Weights of a small GPT-style language model, trained from scratch on English Wikipedia.
Architecture: LayerNorm before each block, learned positions, tied embeddings.
Training: a variant of SOAP for these matrices, 322M tokens, 4911 steps.
Each number is 128 + 24 x the weight over its row's rms, rounded and kept within 0 to 255. Layers, rows and columns count from 0. The size above them is the row's rms in percent of the matrix's.

# layer 3 attention value, 224x448, rms 0.0808, rows 210-212, columns 224-335
size [ 93  86  92]
[[127 114 123 101 155 127  84 125 132 134 149 117 127 105 154 166 153 144 117 137 110 188  92 148  88 119 126  89 139 127 126 121 127 131 166 138  91 122 137 121 108 150 144 127 122 123 127 188 119 140 125 115 147 122 107 142 147 132 110 141 144 118 146 104 146 169 164 122 144 166 115 111 108 137 111 121 152  82 103 131 113  94 121 169 137  89 120 171 144 122 110 136 156 139 193 137 115 146 105 161 157 100 143  96 122 158 117 142 105 112 128 130]
 [141  99 116 131 131 130 115 163 132 151 126 133 133  91 160  83 126 127 131 101 129 123  95 120 128 129 141 124 132  78 126 143 111  95 144  99 100 103 122 148 124 128 132 160 124 148  96 113  94 147 141 145 104 107 112 202 150 148 114 156 149  88 158 152  45 142 112 203 101 148 133 119  99 127 132 153 101 136 151 137 134 149 124  89 136 136 122 105 130  89 170 105 168 101 143 152 115 172 144 136 119 135 149 135 134  88 117 129 187 135 116 149]
 [105 135 115 125 127 185 151 128 132  72 128 135 121 156 117 135 142 136 113 140 176 112 118 113 123 132 145  98 112 127 164 124  98 115 134 115 139  63 140 137 126 136 133 120 124 150 123 102 149 150 114 167 109 129 129 151 120  75 107 148 141 138 164 138  91 131 144 117  95 125 153  86 147 155 105 115 162 122 150  88 110 174 130 111 129 125 150 136 160 141 145 143 141 143 148 133 156 126 171  97 121 133 130 145 148 142 120 143 106 181 138 165]]
# layer 3 attention output (transposed), 672x448, rms 0.0699, rows 594-596,626-628,658-660, columns 224-335
size [106 103 100  99  95  94  90  86  92]
[[139 109 126  96 117 126  96 102 156 128 179 131 137 108 142 107 116  87  86 126 102 167 128 175 163 119 154 126 136 141 106 127 103 156 122 129 148 124 122 108 153 112 174 135 163 138 133 146 121 134  97 128 112 121 105 109 113 133 125 121 129 162 154 100 113 156 120 129 139 105 107 172 119 100 113 118 136 110 181 114  66 181 108 107 166 130 106 134 116 151 125 129 111 164 111 157 153 125 114 109  90 128 117  99 126  76 103 136  90 125  84 143]
 [130 107 140 126 132 116 153 136 131  92  69 133 131 142 122 143 115 107 165 137 101 124 174  59 143 188  88 110 101 114 100 108 160 143 144 104 116 145 141 155 149 118 136 134 115 100  86 112 136 105  90 134 148  99 105 114 166 113 142 128 129 148 100 162 147 129 115 130 125 148 132 135 111 144 149 113 128 127 120 105 159 132  91 147 139 159 171 101  93 153 100 124 141 139 155 123 161 152 112 188 146 114 117 171  99 133 148 118 112 126 117 125]
 [117 131 102 156 121 135 134 116 127  80 127 143 127  97 131 128 140 127 131 107 118 184  87 103  95 173 137 143 160 152 124  88 167 179 106 140 101  90 141 160 149 160 118 107 101 132 137 120 140 134 127 145 147 109 115 107 154 121 128 138 120 128 101 144 131 132 134 141  57 115 205 148 125 111 132 127 129 123 143 131 132 141 141 124 140 127 108 144 114 134 110 140 160 127 102  99 143 128 158 157 163 109 123 138 187 184 123 107 151 141 148 109]
 [156 138 117 127 124 132  90 125 132 114 108 169 154 164  88 125 109 116 154  80 110 115 132 112 105 150  84 128 115 163 154 156 120 114 103 142 134 148 117 131 126 127 143  82 150 121 150  94 176 109 161 119 102 101 119  65 149 122 117 114 112 139 112  94 135 116 138 130  93 107  81 127 172 118 156 126 112 152 151 114 168 138 132 106 173 146 164  87 118 155 106 146 131  79 166 101 157 120 146 142 127 167 121 125 157 182 165  86 158 116 128 144]
 [121 139 148 134 118 117 151 115 154 152 155 148 116 154 119 128 158 110 136 103 154 140 130 149 102  84 132 136 175 123 113 131  79 140 110 121 169 150  73 146 163  94 100 134 130 134 147 157 145 103 105 142 106 137 139 138  68 122 134 118 138 170 127  99 137 114 137 142 166 127 127 106 161 129 137 142 112  98  84 121 149 109 129  92 132 102 148 113 123 107 126 141 104 142 111 103 145 135 122  86 116 146  77 113 101 159 156 113 112 122 113  93]
 [131 130  94 157 159  93 146 157 118 155 146 100 140 135 129 107 128 126  96 167  83 136 155 114 131  69 123 103 107  68 117  99  81 119 134 120 127 126 147 122 117 139 126 122 142 100 109 174 118  97 106 126 136 109 175 139  98 147 190  77  97 128 116 129 144  72 111 138 185 127  63  90 104 172 133 121 104 149 107 154 125 119 102 133 157 142 149  51  67 159 123 113 132 154 145  98 106 146 110 125 113  88 111 125  97  92 132 149 136  95  96 173]
 [159  86 124 149 131 157 185 130 116 141 124 108 122 172 129 156 130 138 108 126 167  88 143 114 140 144 138 104 101 144 157 119 146 114 115 114 147 140 118 140 150 146 120 138  68 115  91  95 168 154 111 202 132 152 138 165 153 148 160 110 135 156 103 169 143 115 130 118 108 143 197 168 116 158 113 131 132 158 135 140  99 139 119 152  71 138 147 128  92  98 142 104 129 136  74 133 112 113 146 116 123 151 144 140 117 126 144 126 122 111 124 131]
 [106 110 111  88 133 153 118  91  79  84 140  99 111 110 133 155 153 153  77  93 148 134 111 126 181 138 112 121 119 164 114 112 159 110 116 144 111 142 159  94 175 145 141 129 118 164 138 140 101 144 141 123 142 150 162  89 151 132 146 129 129 129 140  80 166 181 120 100 118 100 108 149 100 147 150 142 137 118 151 141  71 139 129 159  99  93 164 135 154 110 114 126  91 124 107  94 107 104 127 108 100 136 151 125 110 120 133 108 142 144 159 137]
 [115 115 142 114  82 113 146 134 122 175 115 116 134  93 158 140 148 122 117 137  83 116 161 127 154 140 108 136 148 120 142 139 168 140 127 131 195 129 140 149 130 143 140 144 126 150 137 135 171 140 120 132  94 144 115 117 106 158 113 120 165  95 139 124 143 136  99  97 108 125 151 101  99  82 109 127 115 103  69 130 143 157 157 123 116 130  98 126 133 156 134 125 106 137 118 152 141 162 156 111 147 154 122 142 166 137 149 112 127  92 112  68]]